Weights of a small GPT-style language model, trained from scratch on English Wikipedia.
Architecture: learned positions, tied embeddings.
Training: a variant of SOAP for these matrices, 350M tokens.
Each number is 500 + 25 x the weight over the matrix's rms, rounded and kept within 0 to 999. Layers, rows and columns count from 0. Numbers have three digits each.

# layer 5 MLP down (transposed), 640x160, rms 0.059, rows 46-132, columns 80-159
465543504479488478506502508495502433557499469428486536508472527574510502426500526503538480493521515490481495463521501454497507488535488480466458548479447496468449543525512532488473499529487492543480484540473486469474495490492497500495528533
480509527478511476510510507520485486498514486480486515473534494507546485505515526489475488550485539512482517492556560487532478485527503477499471488523495503526490493561537471454535479484495456518449524497526506480479489497516520503493519528
505482522477488505505505507513443515555524505487517494527422475487531514492490518500515488481512470517501516568504488536525475505498463536535505491496491476457499482476549520511495509484521517505498507481457466523506468469513504472484477486
478447487511491510461505512438472498491513531490494507468497534489455510471530548533540512511503530491485510477491516506518489452494488486454495528488469520520522475415480487495507514522508462499480525474524476513521513504492515491536483480
485508500500477488546505477510480482547508490482496491514489519524470481478483509480476513477512497517512476509526511499501461487495472511480500476479532507486526540459482513475520534487513488511526496502505466506568495478501531507505479512
541480455483489498464478478493505495509516512526464538523526524466480472497509528490454512495535487531495548542493518485475526517474505460515523516484516509466496502554495526496510512491465477517507485475555492529492516464443528457539507491
478488499493533501462475513467514513556555528493519461492513547492503464514493539471512516487496514489531510454501505490526467497477484527533482526513464502489509509460478491489524511487484500497520495495471467561484537481525531499492532517
547502472490512515507531519494520447486510518518488502541473482500494486512519475495535518503546506507479514494548543512512514480530479505523481535479494470479534509542484483522525512489494529515512468527524483483499506525461505469504482525
509471487515504531464472513496524541498491480490562468556501530497498526476498494544511534489486504522505536491507471491516559527511511548490542461527523479512502487501461506529507501527436486518500483519513492525514497488496510504525525484
488472480482546499515499481498493515515501496485485485470523523529487522512504516467487480515517485491505499501495508506509508502516504504495516502515502513495507483493485512523492514529477522500519500489513483523507485519493535541535496516
492508473452460502445506492489488483489504517464443472488453442492502540513497497513498516521500432529511508490502470477512501494450495529521506489485518464504492535466531475440519504473505484500478514485527542506473475475536484518488449524
509508439514533512504470487520496493531466527504488522480507492488536536507504496502455511483472504518478546487525522513504521488522513493479522504512517518511513480535513494515538481533488483494492520475484443509511517514471495509511486539
504543499467493539513522509509529519494531513466494516471459496481474477486501501518494528510526457521497492547501517493475500482494496494516490479464486471440510526538520520480509510521495482503501510490498511502509492528539425467509481513
471473503526497461459498507521442514505477455496521487539517491502526503489472475472496494504467498518484466509481514513502480492540493509476518507503505539492470488490530482487537485508509489511520565507511502527520511574516501454520531502
465509517547511554514540504538546477546504519494536505467506504488460518496512484517511484484498481522498498480450491469484509530495478527509530483532527482526506540486516455468498524467468507526459490481511473535492532478473454505519495518
467499522460468510529488495435532452515510526452532479470508446514543481545524516493554505539495461517527494497524475487505517539453520520491509505480542464446458517509509513508485491508529541493521523517488506532461500512493530503471492526
546507510495530510495469481459491494490500488525487502474541478496481469522507482466441514468489492487545499513482514532502521555549450502483512489492476536518515527490478501558484527515489486514491497478477481469517554552502527450537473511
442509533463520484487503484539504535482520500471464497522482501489507521540469488497480496484469543508464526493461500521500527531532511487461452475548487487520492531506465500491535474484481527510496472474521459482528530507500518503462509485
503505524484438507515490514469484520456473518461471524495467504509524471523477518501513485480495481495478550478486489479472489500534508483518511503507509490484462508505529505501483503527512494470508494480502512493478521484484493527504495521
504476467499506515472485498510488488494505496507481495476531497494451482472481502459542510536519525479523457504464459479512505503490503499481501480513475506490520488468501514478494510503444485493489493513483519506504484510487541492486519521
492466512468477444505478511524529498488467507489475472463483550513513496513482513509502544535474484503538527529525482503504538491449538506494505490503498466437478516515471484469503514505557467511488449524503502515492473494533524519491542510
506477511525477457482482545501607509507481526523492502496484483494504537520505564549499463533515468465478548502507466466494501506486489436509512542491498482521498469492535480546454527471501550512484506503461533469492479469510499513493475484
489508515496493537486491501483511505497490491505486480482471488540467495499483491463453457464482517463520487535498492492522494497488473479477472520477532516473476503472497505493492500454540496499512495518506530515502527484518520501521489504
557506486509507554488557513487495497490509531512487456528544491446538505517509530511512505512517443513460547526476496464486523489526484502524493494464555488509512464528529545518465504465534445472487487491474482439492476535477504467475515494
507538481469487482484529471496478445493516499482511483500483564507496498528499482484462466465465504506485478513498514538499521476524532493518537517498508456526454482531469486550489523547557495503530502519519517503461467511520474482484473484
498482494491524556501473514530516515469529505459527493550512509538513496504457552525485461467507497484486488502521519493490462536531500513495459520485480538502533478511459497466507526526505530461475484498482472487498488523510517511538473569
492525489556463493515517518469500507507487535469541492501500516471494454511517525474473526495506493511498454427484508497472499544530491494500496481525496468532467493516529528506478528472468504484498468502479503486498509495492513481476493507
439548482445504519512495523488471482472491520518477498509527545509502483469509486545513487516533533505542468481483498487496566506458460508495512500481459502524502496492545518531482503520511486537486511514473496529516482462540500524532533476
502501487505509460489489506530491501481498488519505509469518505494487508453514520469498499484509502515466482461524521527509493458494473524486492511507500526508472455453512518525484490441494490494524533525537476536525514535499508513523522483
498521479493493509492510527503501529537514492512507468479537520514564496507512504509500509496497514503496478479503516530510501501522527501519508501515503510489498484497479500488493511495519477507518523483511468504564494492496462515468472486
517518491487489486506494561507515499502508429491525508533468535523510514479508484517529442548513426485463496532514468502470476468541510488520509472478483467499529510505470510540506519530547478500524467479528486473490476506525513496539496492
478488515499496442529501474507527465490509499559474494538501536580498549471502504489484527476502534568517477471478492496486497480505490481499489505485451484502494437505430457473523483461474473493509446480525489508492533456480461497527495533
508555527516494453442481490487530498539494464526475455494512530491533474497499487507506509520495471511556504534481518566491545488446496497524483510586479486506521479535495496493523483466499510520477537504512501495533506535485510547490545490
524465481515490502511512505462547470475513477458490478495572494512507495505469534445518548500468520517500483503535462536444453532497542458528508492509534486519528500512468508481477517526499499468489505497506524532486475547503492517514457502
524503521464527482533537515501557480457481484505507486475521493526488484493492513473522496450501528488428460509435518498477517463523501508524473538459496514485492516498460505492558529491527525494512511538496501477505509507541516538524489541
460468526509504518506449488518505495562461500485497511482503563514471449494485498494498501504551517495524542498466475519506512492500518504500521460492506499529508499456519510501532513497527429511491465505470494502526563486512490475510521528
543471475471483567522537474460458527521497517498521518526492498475504505497497509498490455467517498481492506492505487517507489538490477444542515523504506514490539511487498496448473478535555489510515495509498515475537524474496500509473505526
502493507492471519528525519554505476500508498500517518476446479487501538484505461493511480455493474501485512513489524486495455508530510496467506518516493520486500499507512501482521493503477473502501502517493500441509494525503529476513478452
470493483452531504473494517488511476489466511532480538502541458525521488497470490542490492525510543492489458544487485513485510496494508438494483496537531477493498545486473497493494523511478519552542511493484493474479504497491467493468547518
481499455496514511503477514512472520482493516461518526458491497511535460530528491517526460511509518504477483481556482454539511533540460507512477470456474512495480481515554504474478497461453523457443487454503482487529476493503507528508491546
475516521470458467550468457534497525468521518502514507512502490495470476495490450500468537491534519487493511465454505504456501460558522519484489490518464502492463478459469493475512484434493509492542479442470492525486509528531522488553564491
550504494469501493495479515523500512553494519540528484476546541489519503480489509521502513495515514515502523481513544468472497495464488475486484496467456433519486474503507515476519493521463487491508506526477516522519532487509497473484512479
483507519469483514549575485534493503500484518525496525487474450477478517492488502488507458510502513514508510509486483464507488500494489509495502531540501471448480517498501488465493512471492525497484484525556448465438471505544539488451513515
476511508526475494469521502473510497485533522484523558498528509515524468518513468523472461513519537472541520497483510535493530468483512504528492498512479514479480540477524521505529492486482499486468509475478488481476529506526502482506505518
508525506531470502523514510497515577568500502494526506506485517509475522493479483490497502456488519469497522492497535489478486501522508514492475467496517521488505516517522518526473497481556498472512528450512541509488473503526488532484483472
488509537483473496461487521528501522475530562470487555496548514454507474505424539554474476494519489516484516528496479483514475477487492562523486529527467539547500536509491513473470530441533544446497507494478503521484495448458502450496475480
516493511504500514469481525495474528505508485478465490521504497482509486475504499470515496487474480446535493519486515494519538526497492525511517489502496538510554519509502498500500546450490476491461465465495513489465523514535511488479532480
464505516493545500499476491480497537500452545469501499540521536451467500536499512492503496487491486512506511523563471488496493503531492527514505452454471474512486498489541475520516497513508525519513465529461542487503455480548506507467497489
505504526468512531515513496506526482530482488540527494528494521514490501491484468534498510478502499470491528498524550482480497487486523529519490481508497506518502547482471512513477469500515460512521473505489491496530507475485494513483491512
493541515501525517514528498494508484500526460473533562537458472490499448497492518491535533472522468505510483504544524481519478550476539483494479484479469510489564456489517498488540487485471494480553427477494499538509488459520432513496439527
554508515441496492529496497553476490497522523458516520487507506501488473513468472517525498529508540483489512507521511516533478552513503521483492506550500482521519467475468537476491504497488477487510475524536500499504498489525499446519509478
479531481512490529507540479540473506484495515524478510480519467489489512497528539504495491506469479483461530499547506501518499450482460518531513496514472515505507486514518504496536467475517521510490525472473532470505514472468512492505486485
507546510461541463483515485520491455566483464529484521546491505512484464474505520478484542499502525530503508491483483448515485492547481511543500476490523473476504507515491522518493559488505544530465495501514434474507507500501532456486484525
480541513416494526529522443514464513483526504498527527468500511498548444509479478475458522457514468547536487501497546509546466480496473470510507520498494515491493523500478519440468504493476468524532495479465477531514529466495509539491456541
494451538532541486501460460546451509517492562549466492499509475516477531477516476527453502481505459486491533540487520528509532502484485539474503513493511501506527531457492503528539528524480525492482485517480500542481519519441539464453498560
507503504523461513504496507490492504517491487517497482518507476509522452514477493575469479480492533537548506487534519495470545497524501509475518463507505519535486501506522479518529475472493517508479473505512498520502538526498503529479490514
506515503527502497508565524506448492495485513527514495526467540508562544472516571520505480491514548511495514470508491474512483511527467491491504511504487511521532493497512532504495508458527531483526493523474499515480468513485488507465493490
512501490519462509501511486500478549534524479496501543501491468495549484503512473526501534479509534475492495451529481527505505536497502468524477500513522489485503511525520540511500477496478482489510459480500506499480461532460493478473487474
447493466507501512499489486490509515480470522473541470471536490474524491442558515492478438498481468497479501544522496525538498490478503502503522520499510489450514516483484550476505519547522477489524520487440473484550482499512508465471518493
461504484519481481464515482493515523537493483517489489546520521531468416492519516489524534489498535495513459535499479555497507527506510533518458531530515482522466517536503465507496491478503505547536530471543481497511499521506501486487519536
544503483467545529486502511547490507513531456493470524462466514512535488477498492481493550473497513474507490475542485497503473499508494487454468518489468493484463537501472463489507518523511475499507503509508511491509479489522506502478484508
481542516484523511491471503495476479512535479449463510509507517478527489468502529494500467495471496513521477458532502500496496511487480526536499485550485505461478496473513463552483522496512509533498522502508477495507490514538488491502509493
508497494534516497484525540503496510529507486476505517484473478493503487500533485503518499517497488487544487509497488558522484517461502479508457500505480521499445495472534489505506468484500467476518484507452509498535482526518437496522525516
479515487520500461484520481481513524469532487468509465482512503479518497511469491518494494484535454506504486562471471494479515534516498516468544535504500469539451505499523488470514464479548534516523537527477478559486498492515484532480505477
471536527535470536479481477532471538478514494488493450483527539471506545489469526445501534505498495569469478468506513492559533511511540461452521433523482494468484490510507538542495489506506465525480454488462523517519513495532517465492468507
536521525469480465525531475480460496506541491507476504494504529504483468484491536535490480499516513498482492535480501485538482501462522496521499506500511485475503482500480461482498517561484495494500503512462489501433457505501491467504494485
531446521480494477469515513515504496487515510519495505527463547547518506523527490469508522485472486492497489494510476550538458474494473496533511499491501529500506473525496524508483438458504435514495502432472540471516505501512504504455449444
531498515555541468476488525477520510507529509498561548470459474495435512509482479489532554447489464502552453537510471502557509478488506472547522513461507476497498507521469463511502523515528540480457507559513511490526488554526457432530514447
501504484456491496518475554521467531474545498523509532525506479483481513501561486537530531505479489518486504506494490507511524481483505509493480493498457510564520485509475513516492465520501491523485497474494472479447459499476468512540544530
493483526521498486480524488491460510470489480526470471506495513505479485515467480549480494464523483509468508484462524492486454536494530527505530537498547467503495505507499485473487502490501472537484502475487492504473504506458452486499482532
473481497429528525534540484457483499492511479460519528484498541474479497550490506471485515491512506519561482506513513519490489488530468481497513522474465534493498492470496455525462520520498471497475498498455480514531472473525497500517519465
478508478463475490513499481513527546485492503504487508442467501463487537513468541528505476517507478474472470505482486551482525536474507486518504484503500472477517473479497477445533512524484480507467523510514546476531478521474489451554530471
504441495525426501528520553493550501503510497532520474479526447528491512453506525492533495536500513483469549478469457495517499524490468546543512490430502531515478514493491466485493486498514459500517486459499528462482507487535485522465503524
472525473517479506493515475470446538487505481459541477477479517486502538525532466484496525498500502497537508460511465512506504510477503475520437498558495522531514531499512511518450548485502492472475476514493487486466463503486474519528505481
461486486546529533502508530477559460483473494442463486472483502483498513479546506554506493515497498518505512481440469501495465526513495503479501488505513497525513551494511480509520498467479532501543503540462470479491521493513502516492477508
507490476496521473441501462503481465487492533497495537537497507538529475504482486524542469467480506540491501490538511477492477499489498535511513530473493458521441458475507486564474472414507554509538480533452507500512470487466471540450505479
478502506532508466504503515521494506506536501512512465521504503513516549515518481496517482502479543496533486529516527479490497470477547476463502489481471474510518476491448524507478468465478465463472430525435487466485508508530510481513504505
496514492460491571519566482552509495507476520499473495495489475520486476497530475495488489496496537543491521483496489507526495478484464507481524491491513517471549563500506463503539467518447526534497504467514475478501494518545506525448517521
484525477493496488497464522491518483509486469557477480503480484546464466481496485497514519479516493483494463492523487518480505517508468540547511487534510479464479467515481499513508539500505489500534544495528494530533478498516527458557521489
540534459514521506476501514527507454530525526492491550522504450561517492498529501474506509503490514500488506500511503517498501499464481500516495468497485515549506503510512509438453477515502495459491510511517506486532456532461518503510469511
495483487481466511488520520475512536491475529481432501517502484473481492508483503509489502513517518472493475475509498454479464512519524424495488511501487533468487492514457464479491491485545549480515491475466498509452480471485484513508532507
514482497514510527481491495438530512497502491565488541544479476511486527517519497464479482554493509501499525527460465443507523492508460477490503521439509510511519498535529511453471511526531495470523482531483518529494521462504475525486500493
456461453475489442521557535483472477496495452477434498530531475451466494483493517539509479549532510511498519485456490463486506484522514480488489493518466519535460494504536520438474552499488550470554485477515498493450490482488473499516529422
506514509501515489528517548493492502501481496517492477531528508528523547522518477573527477519526456511515491492513525484467483455521450525536468505496434526486502531515456513512503503494515520547524516483504496490493505516488481438496541467
529524534453464512495564494516534499558507496467518520500492513518485492526533535508549524474476502487482522474511476499480473465509505497494510506503519486534503486519520468484487486469477532487553508517514512468498448499480487506539485497
512518483495469528497495518499521513494509504478492485471517491502527489521513506485487494509520532483483477493492496498503488504533500496487491474479496528501484488510525508495473475509495481465513495509485475505485497476523479508507510511
514500517478517495470503526472531536452536534476498482530516506500503453474466543493503462483508481462520508513509480526491525503493510521465512529512513495493484510449522497542530542473511512533499496537490524511504497512457480473479535477
# layer 5 MLP up, 640x160, rms 0.0589, rows 47-132, columns 80-159
514514478463541501508493490486508527536520476462482538495496508467497500517490497507501497531512520504493522496478480511548524540509491500510476532495506500534483471509532488469467515536517523466532536487498535484515507471493500513487518530
450507471532491473510483511455544516480511505522485504479529494507436467477525491470505504508497539564493506477510496492511508487537524448527458495499518463483483519481492491504506513524455532512461524512519523477474513531471522518517502542
499547501523510487519450515552509527521485472525526506552490524518529512503474498486465529509472539543445482501508491508425478486483517497490487475528548487501484501499474490517480508481509500518476504531520523513526527468479492425499513469
506475491503501501469521494481497529520459522486522516486471484506512507504507481513513540482508477488495476525484510481530503530493478488522511495488501493495535518517506499480492491518476469466507479486528541484476546471489491532525500541
509517514553517487473507512468485447468487553530501505487476521534483497490451494519490508502481495456486501529519483522518515509514509490514507478539526478485531462537470482494497494507456512497502504506518511490549470511503473533547526492
518494521482487496508496529467494505479514514506472528529509510507520498511508476439462521487530486526455537530512506502502510471505486488498506516510511479485536517516510448545520422500518519465500488527520518443447515473465510545486437497
475481487506474479454493505475517531447476476500509550478511487496475520527503558485496536541482522489550475508488465493488498548502541483525537468499523515537479519533489527470505506497495509514472478500510501488558493500507535519526546511
539460457505516525545520485517499528494480469480488521468497469491466482483517499498494507522521532499531487475502468514460465513513513455491494520505465534500466488539522503468480479462524515439492512471543449502490497532472507497498503523
487523506543513483468515542492513500482527498495522503508516532510513524511480495551491485481493477509496502510533481538494483521508500535481507505506521506485519497490548546497513513499506503521498505476492500487518469502502480453501499489
484534458503513508527479501512500514504521476523516460542542519522472462494502533495525508481473521495504511553522518497520464464529502468478466496509475520474515476502482484532534495534489472489445474512490496509558499514506548504460462511
470502511483567518515480489511488459467506536494515500526555507509506500561448512543475520532488491518502487505512525497512464508481547531510502518512501464454486465488504479482497491546486517474470444493473499468481494555538525495541477486
506468446550534493515514511490501481523444450488464523540501524515522497534508498507514480512511522493487511507481500485530534485497487512496481465499500500491467518517488470488498472513450457532482480491530485509505477531472492499494477481
509461500520492472494502466529513486487487496502497502517544526473494521472504520506508524505470515480538549535547445454513542469458484513517469506504496523480423525526446566503501476510583503488520513477488526518506480537524527527493527458
499570472534498483471447490478539468470493484506515485566473483493441469525495486562483500480503528503504473520479464494495511510470515531523483468514500481453515478518543477484521477483514536504508492464490526467548494525535494503513464475
478453477490483469515504465478481475554482498486496511559503477505507526521506513561555530534512496499465509516500508514506500444478522498542494514525503448507486534488477517478523528458471510483539512471480550474483492531553520497523547481
512455481509469509505526497522471521523515502507529540482487521481451560530451498505545502497488507526482505523482512500509495453472510514480509505505535513535536500515517492484501490502479524481501513492491484489511516507480521502462520481
530495485517522504463496464475483507516492470497572505527520537508485471496454480579565512504500513479514474481559516568484498496503518506453542468466513498531482503502484496461525507514528478464523454500464470517531489543488486483525526517
513479509518519523502517495469531473461513470514490507527475468514490465490495465477459490517489535495525545492502522494526508447534509503529507480511524457497477481470477480488523526467469482534479511474490501463476499504465527478512532472
515503489487532519507502484482490533434517510485532509525509506516499523532465509495503518477486484484497520505533513496506508474495514525527525493480525550501497500488539513534531496512459482509494500496537518496493501457458465504486497511
508485525570476486489511476457498518521522466512529543507478474449503452477516491495539481508535507531533491523534525515451528480460499478543506502481500511466501516520487514524550533516459500504516469506478490509500509503485471531498497529
491505533535476526532530467519546518473502483515495461454490483492511512515478483492503554492520517531504524511506503523484493506497497518557467473522514455495534514525480519500478495511529502466502496474465470500493522470495501476582514455
523503485497490494501495497507505530494499498497515527489525496509492499488487469524518518509500527515528547479497488482544495519482486518503505479509474490505471519534487481501499525496520479492496476488467495523478525484476498518515486494
543504485510510450507496465479531500558478489466481505581514494477474435525525533476470479498514502521499509504521517521540501500516455522501524454488538434504544521493522503467495552515502501506470472543571531521492498522480489544470517506
542526524500508483512503509475548487515477494436520531511466466524521526552490478509541498505489524468510501478458478513514487506502461489559478504523493463503527466501494492493463444508513485539497514514535501497507549484489445511534514519
523501492466485555507513545457499517475458498498554500498513499482463459506517523533501514506485527519490461490507510483530515489483490499520488492486522493505459551491509525465492479496441525510481477523485493521459481486515545528438557542
503499508458499464482459467486543512440539520463482549496494467459523510506510486501484498539496479503538512534486517497509513476511475498543517545496499579449505463506508498475490498514468504506469503448533516493516545485521484551488481466
474456518528521498493481560554473504464493493525497505537498488525503482451476512526473489481491517470473479488488522525519488498501496570513517496507504508562504514542489486494514455460537538475508480479460484472492478472500543520447498521
499502463524525471485501488501467506522543473501507486558501495503496530511516510450532470508525521430504530511486521476556524502491489485519532478508526477499518515531496522518500502503495535533488521476485513448470470493505540474543480496
507476516513494498503505500467521483513495486476484477522483489507485485499498497516477455501509538504497545518512516501502517488478487473464473513485532508520494494537518488433522499514511533478489512521479559505485500491484490473498532487
474490502533504472513506496490552477491480486513488505506508525517506511531479466490454530482515540503521523521459491495483533507455486540495487504531528514482470514506488524539483516471543543521491482507502512505443540478508473494532491514
508500428488460545544514468502490568476487469498515478505499522482506524496524496523477547506477499494506518476491509465460525538473499522511501487544533501474518467498484516504492528532497522529484512538511500483489484481466490512490518525
463514540472467536515474477510560540465453495514521470506512496547546468486500486551505496442508487450513530480496492528494555539475473529526510460480497477473493486525507476430506477509516483480514526517509509516480517555501483469517539502
510468517505513492505485480517468538534515477533470528476483516533500501477477494485536494518526511500484523497482484495510507494489462482518491510494506476483502538508492527526528482484489525527501492519532440494457534500521517504529536500
503464517531443477459493475451524524528475510499530461553497487484497461559468490477504503533528472566502517553503471517491490474556523509476528510459486517508535465530467471515487469493546529510467522487507485496484445527526514470480497490
543462505487478502455530459473519509495535516476508495500459461449434492494517525525500531520494508484507505458493473494481497549510515476502509477585570532489506498542482475545473485490497526471491479483494506472495522499478517578504483496
522495503529507489511492497490520481484446484464492555472520508531467521497480528505514523460489455521522495565539525481515474536470482484495505500510490483555495508501518529515463470481469466486515496471476474528464532532513509499537520527
469493464537457478486462490478508502516495514501470522522507515480445515465496511525533560505484460517501491485520500459488540484485475504461493454522469506511495550547457517480472484512550525546516445538520495516486533470426494504520481525
545484492488443486501503464537496481493519473507521482510501518490514524513478475494490510521530491437500519502559492507506479478536536491495475505533521516509541506548479486487528481479504492516489467503500502459541484466480509539461483492
551522502498509494530497481518486478520549500533530480506539548522443524482490524481484521517496464489549506514484543517495455482480548518513520488524543496469540502552512449509499544529555494495481523487510502480493509498513506494520474508
522513520521512504517530527505519506570477463512524543464442494545513464460538495542522491560453506538511490489540555538514484489449458494552492488522477491511492491499484499520526532484528513551528500498536486479551519479471480504514488491
472489485513507501495495493464477516496454471517511475490485495502455475524501483516518460504517459536525501427536469526500560527523520488492537480492506508518512463495494492502494505525511546466502496505523487468505501491506489482515525491
467482523481535503464541541476521497481503519503513499493480493474474469486484539551525503519494459533493537511481486533448496501530497500546481497467530479459458552538449529483503491534481523514493536524543458455498490507509511500511483496
528440485490517508501497470544520458496504502509483549485467471502512500465469488468517521555483507479503464532520487493529559527512466496513484497512482511512484468517466506530459485479520524518483541514485467484484486479489466501482538497
527507506511525455505516510474529505478460491532479471513508516479488502524484474529444488496515490525516496492500500499479483536461532509547548521527439497484518472480501490467500505547479508550491462516498486490479530527488472524495512539
559467494503492494499498507455498517488438508492516487482497532454507553493523481495493451483471526530495501471463504506499526511465486453488500502519522501531503455556444497493534469527473559510477523523490425509499433538493524507525523496
489492460504498483515455489472492500501492459494497499478505515489525472489483526531504437490528481465493475562548521506510503528492518503500507513516508483483481502529518534496501490459510504498508528551506515512494467508495486487502524560
542519442542537493507484462482494511479505502521479444479485463553484473501470494534497548495499533486457519517477520491527546432518535482533497525571525477507492525487467510518489469560463482528508478503507509491501509581480483529549498506
481524487510501488477509495483500480485469504513506496538527490504424461532482522510547520493481511530493478522486477529465498512516483463506510483489529515498531508518502567493466511470569510478523526488516494522488498515505496488536466514
493519498520470474474496519498557540477494508487537487468496484481485466476508491483500495534519462528501476489541507504504532472474498502425509510483473499478515524513498503460498530543512483500462460470475558502525538461419481539500494500
461532457511464526485499500450555477549489485524406484472554508535487486528510552486447487476531477540511468500463508524488464498507503526515527484491522516479501513517503468484519479483496521511473486437481527472511507504482486492469498504
472486481509470507482469460467551479496462493492461530500477515495492476525518498498479486491484521515479500547518497474503491514499531471503547506487508490508550470523471450510466541536494509473533530491481521555531492488495471505487510542
481526465490468492475506492480464446545482475525507520519493505499522494520493494521511491523505521462498500507473515507517497513447476495483485478448468507508527484491512509512502525508467557477443507509525506499516488519507493522474504505
448504511522489426440488504544492523520526486491508550518478443476506486518524460536497524494531504481468499497531464484492490528516482530502495523521483500469510518508538510485478538494483509504469524507515491518506469519506421486495497518
477509482531453515511463535447527530561511427492507533503502528508487462504507561532504499532471526518488484512483517528463451478474504506492538500478544473488452452534469461511504506478486485519520512529504498473523457554513518524539511488
494477472522490478473477479500484502547490502524514480495511492490470503520480491473510504498539536494503494502485464532558467480503500466578473505553518467484494469469472528479511507494474488485479508479509521528516474509484518504524528483
458522450475540468497538478527533485507547469490495516485543456513493440488481497507504510546529444502517489513502486494501472493514504519483462535498470449507486544515480492520496466517490492518497497474528518492505507480449537483500470528
505477475489519488462506550447520479454479504486536521497526469490460493482472504492487512499529485488508483499512484501522518498481548489488530497450525487494485520487520477555489503494518537501532526498516544497525450445488506521479476533
504485503514522456514544530491556474515501499499525531554468481501511462544470484502481481474501508489503557456500548525502500520471499497502486545512529511515527495514491525536501490500504583510469511514472453499556530484514463511568508482
508462489517479441557508473490514498523509515542522494503516522529451477478507503458486496512467509513497508494548525490548533471480550490496547514531478506517527490474542501500507508513474483509464473494513474515501504450503497490463508484
488523506490526519457511474467507513467529514512471490514501520549509523549470476503508499552521503531447468532526491513473480456501491487497533497504506477480527470494500456507466578481496510496474486506476498497546483502514525503478523518
533485498553506504491472553475500489511462501499501490512513513521490503520467488563525530510507486506503488526519498496474480506478515506521538487450515472454486515499527494503494520506528497505490506504483528475483514468493501490490499524
533515469499522480430506498457483481500523463536516502523481503530483496469450524514501521529501509510511530485547467480474500489523479505515531515491492508526444526489488517518464496512506483495475482488500513469509460477502478515479473477
459523496519532520530497544496461500498479515504500501528487460499466495525486481492515527520506492492499481513526507451479460484443529464527470526494507508466504532527525554506479535490512532469481497545492536494505549481554508477493484507
516520535487570473485507527504536504492491517466521495530522529505441477518511505503499539530475472520513536533454539526504457509556526513506486513544450514501504488540495456466474502484483538486485479525517518514485517481478495509522490517
528496446553529525531494504530525524494471496513497505538493507482477540523510485518501532547541507506481479486555516489511545467499496502510516484487478488470524512481518531522511499463483536507480525459511519475514490527520510513471499496
501489498523522508500494483515572467506485511522504496532542472493515490508474532500474523502490479511501523517524485434513514531500502524512510459486507491534517504504497481459495506464493534490473518500520492515520492499462480470545540511
480497504511511471528513488453546521509545468484508497492491532494503476494480534500433468512505478473519527479503518522521531490477476516498461502548509445479500523555524433473482513517476557497523516480517519475547522555475492516495487485
487485467558502500504486499456488480518513483542516482497447480502512502480503492505463487539462478504494497510483485543479456552531498481511527505509479472489448487480514496484489489499485491523510506533507469544464522497462510466525550508
489491464523450482451465513541491502521496487501534513523514485509549451476498538527500504531500516497542486547523487477507568487480495514508460506506580520482507524527522467504500512501493487525494511494540498482484517485510543551491502476
523526510511503472454536523483492469482470513534458522530490473533503513497498485505455515523520466486492479449525466514529498456484523540474513498534510452520477528540490548511530525478512528454535514500535462520486524520428467450514507521
510501489522495458495487508528484539480468469521534523533490468502487517495490476458500516490494509514516462493498504479514460491543444472486490508495499488543475500542480500572479513496471535496496496499462497504506565485483437514492516569
473511515502498476497536546547522475483491484528486507475512447509513477543448549522485526470457518518489502528500458513459538528525477452503531540489462485491494469553492496547519502499529515502462498538518524506548478518442482511557530521
548493543496503468495525535510507492474503484543478525539529566540539439489516494527497487505525522519483474544496468484485511470486493477494497499530492457490510485512507527470484492474480540459502490486524532495543467511500520499566515468
477476456498480479495497548473458510488446496522484494554491518499509484525524486525520482485533527488530471543506470512480532503438495462513515480460542497489489519478542501466487500480467519499499509506533511498545479481484537472508454488
466477490496472476568494496463515467455494478490506491494443467495454511538522516484493462531543526500532516498530510502477511514515459491449459498515464520479548506546501514415495538527532480484515500542508524518495522549520495518462430552
496489498481451508478539492498495497503491462502494503465500511501498517533493522526480517497517468473507509533480467519479524534487475470485520502512508496556474484483472490508489512522460467488463520509501504505552459484508499482497504522
510526539511508517513532503442544464495511531521551503546450519510515521533471532505529489534498541504494501493494522507450529504485495500484513506490479514527507543508497548517525518491533480482456463504447516443515520467441516494488484501
546477472506515493448503480501512499458490537471495471492549480517534476499499505496499522533508525477499551512496533489479535491521459510533488497508497497475526562496525532524520521480503560466484510485515500453480496472478500521467498503
488470510513480560527524458524463531535552507486531526545493453502474541496521502479501522497513493494525513506444530516504528449485520492525485472499507508515540521511483504486469496463521494490499501541494502496537503466502508524557520458
499501496512510536507549475508478470558480517475478479498486510483469482474507541498511555482468520487539495470499523500540556459519486546495458467518546521495504503497545455502493509466492441496442544488477466508544482482505508467461481464
553538516538506446501491536492478486490514496461509457420529512490549491538496507525513490535513501499563453486504508513493535488497455509497501500568547450481479496488489504468530454497496508519529481500531520480471483487493537464480524475
488510488512543520484502510514515522511540476522506476476467516455454492539560445463477550521527452495503501508483523546492457488517472482491485441507513447498527502555510527499470505513501478492470464516556538506494539502489491499479513514
462522505505492548492450490469523488491517466497477508477534515497490474474476498520531480514487492488531511477514448490480515515524502495482514490497500478521532513533544444463494486493486496512473537499517509501507533495530485539479488532
539500475511509484469484463524499497491450495543508526501532511492464499504461484513475499539508530506524439493472508508522489495511518463547537503510498489542507455551471508496491494506514501495511485481480497536467550482508534495446526515
486483525492513511498485474470489496484472476513498495481549482510496483510492504484518524491478473484523500482524491508502510501478473459502494510557495512510502526535519467512484522519491517530493513502489528460514491530486507512522480497
524487514522514528523478515506480564467478454502470474485496562449488495510521483557468508497478494514497482490510526530510491497511544519468494451481508458436478507497492484489508508523507508512484535454456514503487532493459491527492525518